Weights of a small transformer language model.
Size: 10 layers, width 128, 4 heads of 32, MLP 384 SwiGLU, vocabulary 2048, 2.67M parameters.
Each number is 200 + 20 x the weight over its row's rms, rounded and kept within 0 to 999. Layers, rows and columns count from 0. The size before them is the row's rms in percent of the matrix's.

# layer 4 attention output (transposed), 128x128, rms 0.141, rows 78-95, columns 64-127
081,194,194,246,188,223,191,207,209,209,218,211,192,198,184,201,203,225,201,190,233,211,196,190,226,163,203,212,203,218,194,199,241,192,202,149,184,204,208,213,198,212,182,200,202,193,193,221,201,173,204,195,200,192,228,195,219,210,183,211,175,238,248,198,236
090,172,205,213,226,190,191,214,168,213,212,187,241,178,125,198,211,236,185,196,217,201,144,189,228,180,191,180,227,201,180,199,219,205,192,190,196,190,217,203,225,178,207,229,215,180,173,214,150,171,176,191,186,212,180,212,187,229,220,210,202,216,214,205,191
084,172,197,223,148,190,206,196,180,209,173,182,237,209,180,213,190,239,203,191,204,194,211,152,182,171,207,222,205,210,174,186,212,213,213,209,182,204,244,169,208,203,240,210,208,213,207,213,177,195,221,217,225,181,230,204,226,197,177,227,212,241,197,206,216
085,194,202,204,198,235,192,184,229,178,199,229,210,171,236,209,192,198,205,228,249,199,249,207,229,204,222,212,185,176,198,216,159,198,193,165,191,221,224,195,210,225,193,147,211,209,178,157,202,193,211,197,216,168,210,210,213,235,170,198,216,188,205,159,234
093,221,198,158,215,180,209,203,204,190,200,182,170,217,189,183,205,169,213,181,175,188,183,193,178,216,201,181,199,212,203,208,183,237,211,254,202,183,176,198,201,185,213,218,188,204,219,209,207,215,178,204,202,241,184,221,190,189,221,178,195,173,170,206,167
079,189,180,226,204,214,180,198,197,164,186,214,206,220,213,225,208,193,187,204,210,190,263,179,203,207,202,208,212,191,200,223,176,197,209,195,169,204,224,169,178,208,225,181,222,212,229,204,173,234,218,232,212,171,192,209,219,193,146,200,235,179,177,221,198
078,188,198,202,198,196,196,169,220,178,223,195,188,202,195,208,178,216,210,184,214,141,158,220,214,229,228,197,211,220,192,207,207,201,174,185,197,164,240,201,233,205,234,186,211,250,223,221,207,165,164,185,192,206,178,229,197,194,209,217,197,199,209,209,202
078,196,237,177,161,194,195,178,197,203,206,202,177,209,224,205,159,192,203,186,172,204,154,204,211,222,209,192,172,217,174,201,211,188,185,224,226,206,170,213,179,164,204,223,210,210,222,221,219,172,198,187,173,197,165,208,196,224,223,191,179,221,188,227,186
089,172,197,213,193,169,203,170,193,213,203,189,227,187,165,209,211,231,190,206,223,201,198,190,195,186,182,218,215,219,191,189,219,191,184,173,197,223,241,187,222,184,208,177,186,186,176,203,154,185,186,214,209,195,194,194,185,193,171,253,201,212,220,198,199
095,204,233,232,196,208,185,243,162,225,208,174,180,197,182,178,179,216,205,170,166,218,175,174,207,195,200,160,212,210,170,202,199,166,233,190,215,169,199,212,192,178,207,258,198,208,204,242,236,217,181,169,205,215,195,217,205,215,223,177,161,225,180,225,187
088,185,190,196,198,239,200,183,212,178,193,216,208,235,237,197,222,189,233,220,219,185,247,191,214,185,189,243,199,182,200,200,185,233,200,201,189,236,223,185,207,221,205,178,194,180,203,171,183,227,221,217,231,190,219,192,211,180,172,187,224,189,197,199,209
088,141,196,222,211,209,206,210,186,236,207,193,217,172,147,195,190,216,183,210,211,218,133,185,197,192,172,207,220,195,197,200,240,195,202,212,203,202,187,201,204,186,194,190,212,177,165,199,179,189,193,187,170,200,173,212,188,228,231,214,199,218,190,196,178
084,149,198,198,202,209,198,220,176,230,217,188,236,184,176,214,170,167,193,214,192,194,165,202,208,214,190,199,176,175,179,193,230,209,200,216,193,184,197,158,208,195,201,196,198,192,197,204,215,175,190,175,167,199,164,202,231,225,243,182,215,202,207,204,175
084,235,216,185,210,210,206,215,235,168,188,190,172,221,219,196,218,199,215,191,235,147,221,192,192,212,239,192,166,202,217,209,168,225,189,194,187,182,225,223,223,223,209,191,183,213,194,197,204,181,189,231,222,209,218,206,227,200,168,184,215,176,209,175,213
071,189,191,206,166,191,215,210,216,207,177,205,189,226,226,201,230,217,222,206,209,201,249,168,211,157,206,227,188,204,190,196,187,219,208,193,178,201,227,197,182,215,198,195,197,184,215,184,189,209,230,235,239,178,229,185,207,180,158,166,213,223,182,203,224
087,214,246,184,195,173,208,234,170,198,202,206,226,180,179,194,205,216,168,183,189,210,174,228,214,184,198,190,214,194,175,169,214,193,182,189,214,204,174,235,204,176,230,217,220,190,224,227,227,182,182,169,197,205,158,183,199,204,210,203,222,206,221,237,206
093,232,171,166,191,204,212,169,233,152,177,209,190,218,243,235,194,172,205,212,200,188,250,213,182,218,237,210,168,183,215,197,152,207,193,228,186,206,231,169,190,222,214,172,201,247,221,182,211,208,223,212,205,179,208,198,209,177,180,195,219,175,180,181,214
074,194,163,189,217,196,217,153,208,189,197,197,214,226,211,215,216,171,209,208,197,180,217,168,183,226,229,204,188,210,217,200,166,212,208,218,188,205,258,177,205,193,236,166,166,226,187,195,169,208,185,214,184,208,194,220,213,184,185,224,185,176,207,165,191
# layer 4 attention value, 128x128, rms 0.133, rows 79-95, columns 64-127
088,218,183,232,199,199,185,241,159,215,209,241,187,196,212,192,184,194,193,173,228,197,206,231,204,232,186,243,184,180,193,203,190,190,179,213,201,201,169,234,191,205,196,201,181,232,197,186,189,228,191,189,193,209,205,186,178,206,191,202,196,218,189,215,233
086,166,178,234,198,196,189,194,207,177,189,227,234,219,180,237,233,173,212,184,201,203,176,231,209,208,192,215,193,183,174,204,235,235,172,223,213,181,203,215,216,169,189,194,180,193,184,214,175,205,203,190,195,199,154,192,182,215,179,197,240,231,169,219,185
084,193,225,170,212,175,211,170,185,179,201,202,177,210,216,227,207,227,215,196,169,177,197,204,206,170,201,178,207,225,209,166,211,210,192,176,211,196,185,149,188,191,180,201,184,182,225,198,227,171,204,145,201,223,222,190,222,249,220,183,209,203,219,210,211
090,192,205,200,181,211,222,208,188,201,221,174,221,175,199,173,193,191,181,207,237,205,229,175,188,222,229,192,204,163,234,210,199,209,235,193,191,214,191,179,233,199,219,202,196,199,204,189,174,167,198,210,174,188,203,200,214,167,209,213,198,192,230,175,201
079,212,196,180,207,206,224,186,211,232,187,194,248,199,190,197,188,197,224,252,172,200,198,172,191,208,208,172,235,230,194,164,197,204,194,212,167,187,182,225,198,149,187,198,197,183,196,215,215,167,196,193,193,195,244,187,165,223,187,184,182,199,203,202,192
079,217,181,171,182,222,202,188,185,230,209,156,219,180,187,196,214,199,196,171,229,222,208,172,173,168,188,210,186,145,203,206,214,199,205,209,231,221,169,195,184,201,221,211,201,218,172,161,177,217,201,222,199,165,233,230,217,208,206,200,222,199,188,186,190
078,254,205,178,201,224,181,229,185,182,206,170,182,197,205,199,234,176,200,183,202,213,217,177,223,186,186,218,164,173,206,191,202,214,201,195,206,198,221,195,191,249,199,184,192,182,168,171,170,199,172,179,186,176,226,222,212,173,194,198,233,209,207,179,194
086,210,171,190,218,202,185,205,188,203,185,245,198,210,179,219,236,201,184,167,197,201,199,210,190,206,170,230,165,196,190,223,211,203,175,215,225,198,189,207,182,202,189,202,199,193,187,207,210,247,197,184,179,209,191,218,187,201,197,200,207,229,171,218,197
094,221,161,207,212,203,194,221,199,196,195,173,221,223,258,193,179,171,215,223,258,193,201,176,216,212,191,179,197,194,190,234,155,168,194,210,184,197,225,226,219,188,209,193,236,235,180,217,181,220,199,231,221,220,186,224,198,176,202,205,172,233,217,209,204
083,144,241,159,204,170,229,165,204,182,179,211,195,183,192,194,193,223,215,209,226,194,187,203,208,201,221,198,225,217,185,175,226,188,200,203,206,174,189,199,179,174,189,201,182,153,226,212,212,179,206,200,197,213,181,202,183,229,209,191,204,190,226,212,174
084,244,195,230,208,216,163,239,219,216,205,213,199,232,213,199,195,187,189,192,198,208,218,242,206,209,190,223,181,195,191,199,194,174,196,212,199,216,225,249,218,222,200,205,226,213,211,145,217,204,203,188,183,213,208,165,153,194,183,203,197,215,182,236,234
080,194,210,206,186,234,182,219,211,193,230,209,187,198,228,213,213,179,209,191,212,189,223,232,186,221,193,216,197,183,195,155,236,245,183,216,197,189,220,235,171,198,217,192,162,222,206,166,205,214,194,224,190,217,208,164,177,195,209,204,201,172,176,207,201
081,143,198,183,173,205,237,172,204,170,205,194,219,191,225,168,219,223,210,197,220,185,165,181,184,216,212,171,211,188,205,227,208,210,208,198,197,190,154,173,212,181,203,196,178,195,215,201,184,197,214,188,207,189,225,212,235,256,219,198,207,183,226,183,175
064,160,229,195,205,166,210,167,183,177,170,233,218,209,189,207,191,192,210,188,186,207,196,185,212,237,210,193,201,219,185,212,219,202,200,215,180,193,174,170,207,163,174,186,202,153,203,221,206,156,191,137,192,202,165,188,169,231,189,187,200,205,224,200,208
087,231,183,210,191,219,197,252,187,192,203,212,189,213,222,220,176,205,220,204,212,192,190,252,197,169,197,215,159,191,220,221,203,199,193,209,211,186,211,208,168,190,201,213,204,244,161,205,173,262,192,236,227,175,215,187,215,175,206,208,169,184,191,169,193
095,162,221,174,209,188,227,167,203,188,206,177,196,186,128,231,212,207,207,209,144,216,187,167,193,185,215,179,217,199,212,179,235,238,211,190,189,196,194,160,201,197,212,191,176,191,206,203,197,163,193,182,210,172,211,192,215,218,201,202,208,165,186,163,179
074,151,175,181,199,176,223,178,162,196,218,177,199,193,170,237,230,217,154,206,213,233,211,186,176,219,197,193,188,186,196,193,243,222,205,208,197,183,183,190,197,192,219,195,154,201,213,210,155,174,189,184,245,188,215,209,178,206,203,197,185,194,171,225,166
# layer 4 attention query, 128x128, rms 0.135, rows 96-103, columns 64-127
079,190,217,211,213,188,220,211,180,190,150,173,182,224,182,164,237,200,204,194,184,191,189,197,193,189,210,215,153,252,186,232,227,210,185,221,226,224,205,156,178,159,203,218,170,195,200,190,186,199,178,201,215,209,214,206,177,226,193,213,171,227,210,229,210
122,175,201,189,181,184,176,159,184,208,212,198,198,197,204,193,184,177,168,182,199,209,171,194,205,197,225,194,192,215,186,205,209,198,205,189,198,180,182,221,170,169,172,237,191,189,216,235,182,181,198,203,244,220,182,197,213,214,192,166,192,248,205,186,187
077,184,194,228,202,189,198,230,173,171,174,195,215,219,188,173,207,177,211,226,215,199,235,194,202,200,183,193,213,234,205,200,195,176,202,232,226,232,209,179,221,190,237,164,181,204,201,193,191,227,195,207,175,203,253,203,177,219,167,220,183,215,179,222,213
111,174,236,184,201,182,196,192,176,218,201,191,190,182,185,161,201,182,149,193,219,174,185,193,228,186,225,207,185,197,191,216,230,200,208,224,218,194,169,204,205,157,201,218,195,211,215,237,169,188,177,199,237,218,193,214,206,227,212,162,191,244,213,197,173
082,209,217,195,197,212,168,184,174,229,225,199,216,163,197,168,201,168,195,202,233,182,180,178,202,183,210,193,184,191,180,192,218,213,235,198,209,213,176,200,201,185,167,214,197,202,224,219,188,193,232,197,206,192,197,194,206,217,209,197,211,234,205,183,159
095,234,189,221,199,227,222,224,216,197,174,199,187,185,197,213,171,239,218,176,176,228,209,195,171,201,160,208,225,186,211,170,196,211,181,195,181,207,215,216,191,246,213,185,230,199,184,183,232,217,217,207,178,163,197,202,184,214,214,226,204,163,198,194,211
100,238,170,229,208,224,201,228,230,170,178,234,212,201,216,221,179,215,228,208,183,221,220,193,159,195,184,175,215,179,203,189,178,183,203,194,193,205,228,191,199,245,188,184,195,210,189,171,224,223,205,213,176,185,205,167,194,177,190,236,196,173,188,199,231
087,211,229,202,197,199,212,210,208,201,206,204,211,183,199,183,186,137,184,208,226,182,208,167,204,208,220,218,191,199,172,224,227,215,219,239,214,229,190,195,203,179,211,200,210,211,208,188,171,191,166,210,224,203,215,211,222,228,184,170,176,229,215,188,204
# layer 4 attention key, 128x128, rms 0.134, rows 96-103, columns 64-127
111,255,195,227,194,213,208,240,238,202,180,197,186,188,210,213,209,225,197,202,196,202,218,205,177,200,192,216,206,158,216,182,194,211,194,205,193,199,243,199,199,234,219,182,209,195,175,159,222,217,214,203,170,192,237,210,179,163,215,212,197,151,172,183,238
116,207,216,171,233,210,190,148,201,214,228,179,213,204,172,205,152,195,217,160,182,194,167,193,203,177,166,205,188,224,194,211,223,223,178,215,171,213,200,181,219,188,179,214,210,197,230,212,233,180,197,232,235,187,181,183,197,228,212,198,202,219,254,203,204
087,228,199,231,164,217,216,226,249,202,205,193,175,208,216,200,213,222,196,180,196,199,213,214,174,198,162,215,205,167,218,171,189,218,222,167,167,181,225,227,181,226,217,184,230,250,188,165,226,202,201,209,188,191,219,185,192,198,215,218,240,172,182,212,222
112,185,201,138,222,207,212,172,177,183,210,183,197,224,180,198,175,198,200,190,190,186,173,175,206,188,182,165,185,230,176,228,203,185,173,226,185,213,200,159,214,176,194,220,215,217,215,190,210,185,191,191,215,183,208,176,219,217,192,179,195,218,222,181,198
097,202,219,160,205,210,217,175,173,172,180,183,200,218,223,200,198,160,197,187,204,207,191,187,215,179,240,192,196,236,201,221,225,181,176,243,192,210,175,167,179,167,180,212,203,204,232,191,203,191,195,192,201,196,201,168,207,224,206,188,169,218,238,218,194
104,215,219,242,171,194,207,226,244,186,176,222,205,172,239,202,219,210,209,209,226,210,236,221,179,205,215,204,212,172,220,202,198,187,247,187,215,202,213,212,168,236,211,189,223,207,168,191,182,219,196,196,191,204,209,211,190,186,208,203,204,169,158,220,218
105,218,200,243,164,196,220,241,231,203,211,208,202,181,220,205,235,210,188,207,198,197,236,211,193,206,202,229,227,157,224,179,178,208,238,187,202,183,233,239,196,225,204,181,223,196,159,183,178,216,211,200,178,205,205,221,188,180,213,217,209,178,168,214,229
093,185,209,165,203,204,201,185,189,179,204,170,194,230,200,199,170,174,164,191,168,173,184,206,225,210,208,190,176,225,183,229,199,189,190,244,157,209,213,180,170,187,195,213,215,209,197,218,210,216,205,188,209,180,220,180,232,223,217,183,207,219,222,202,215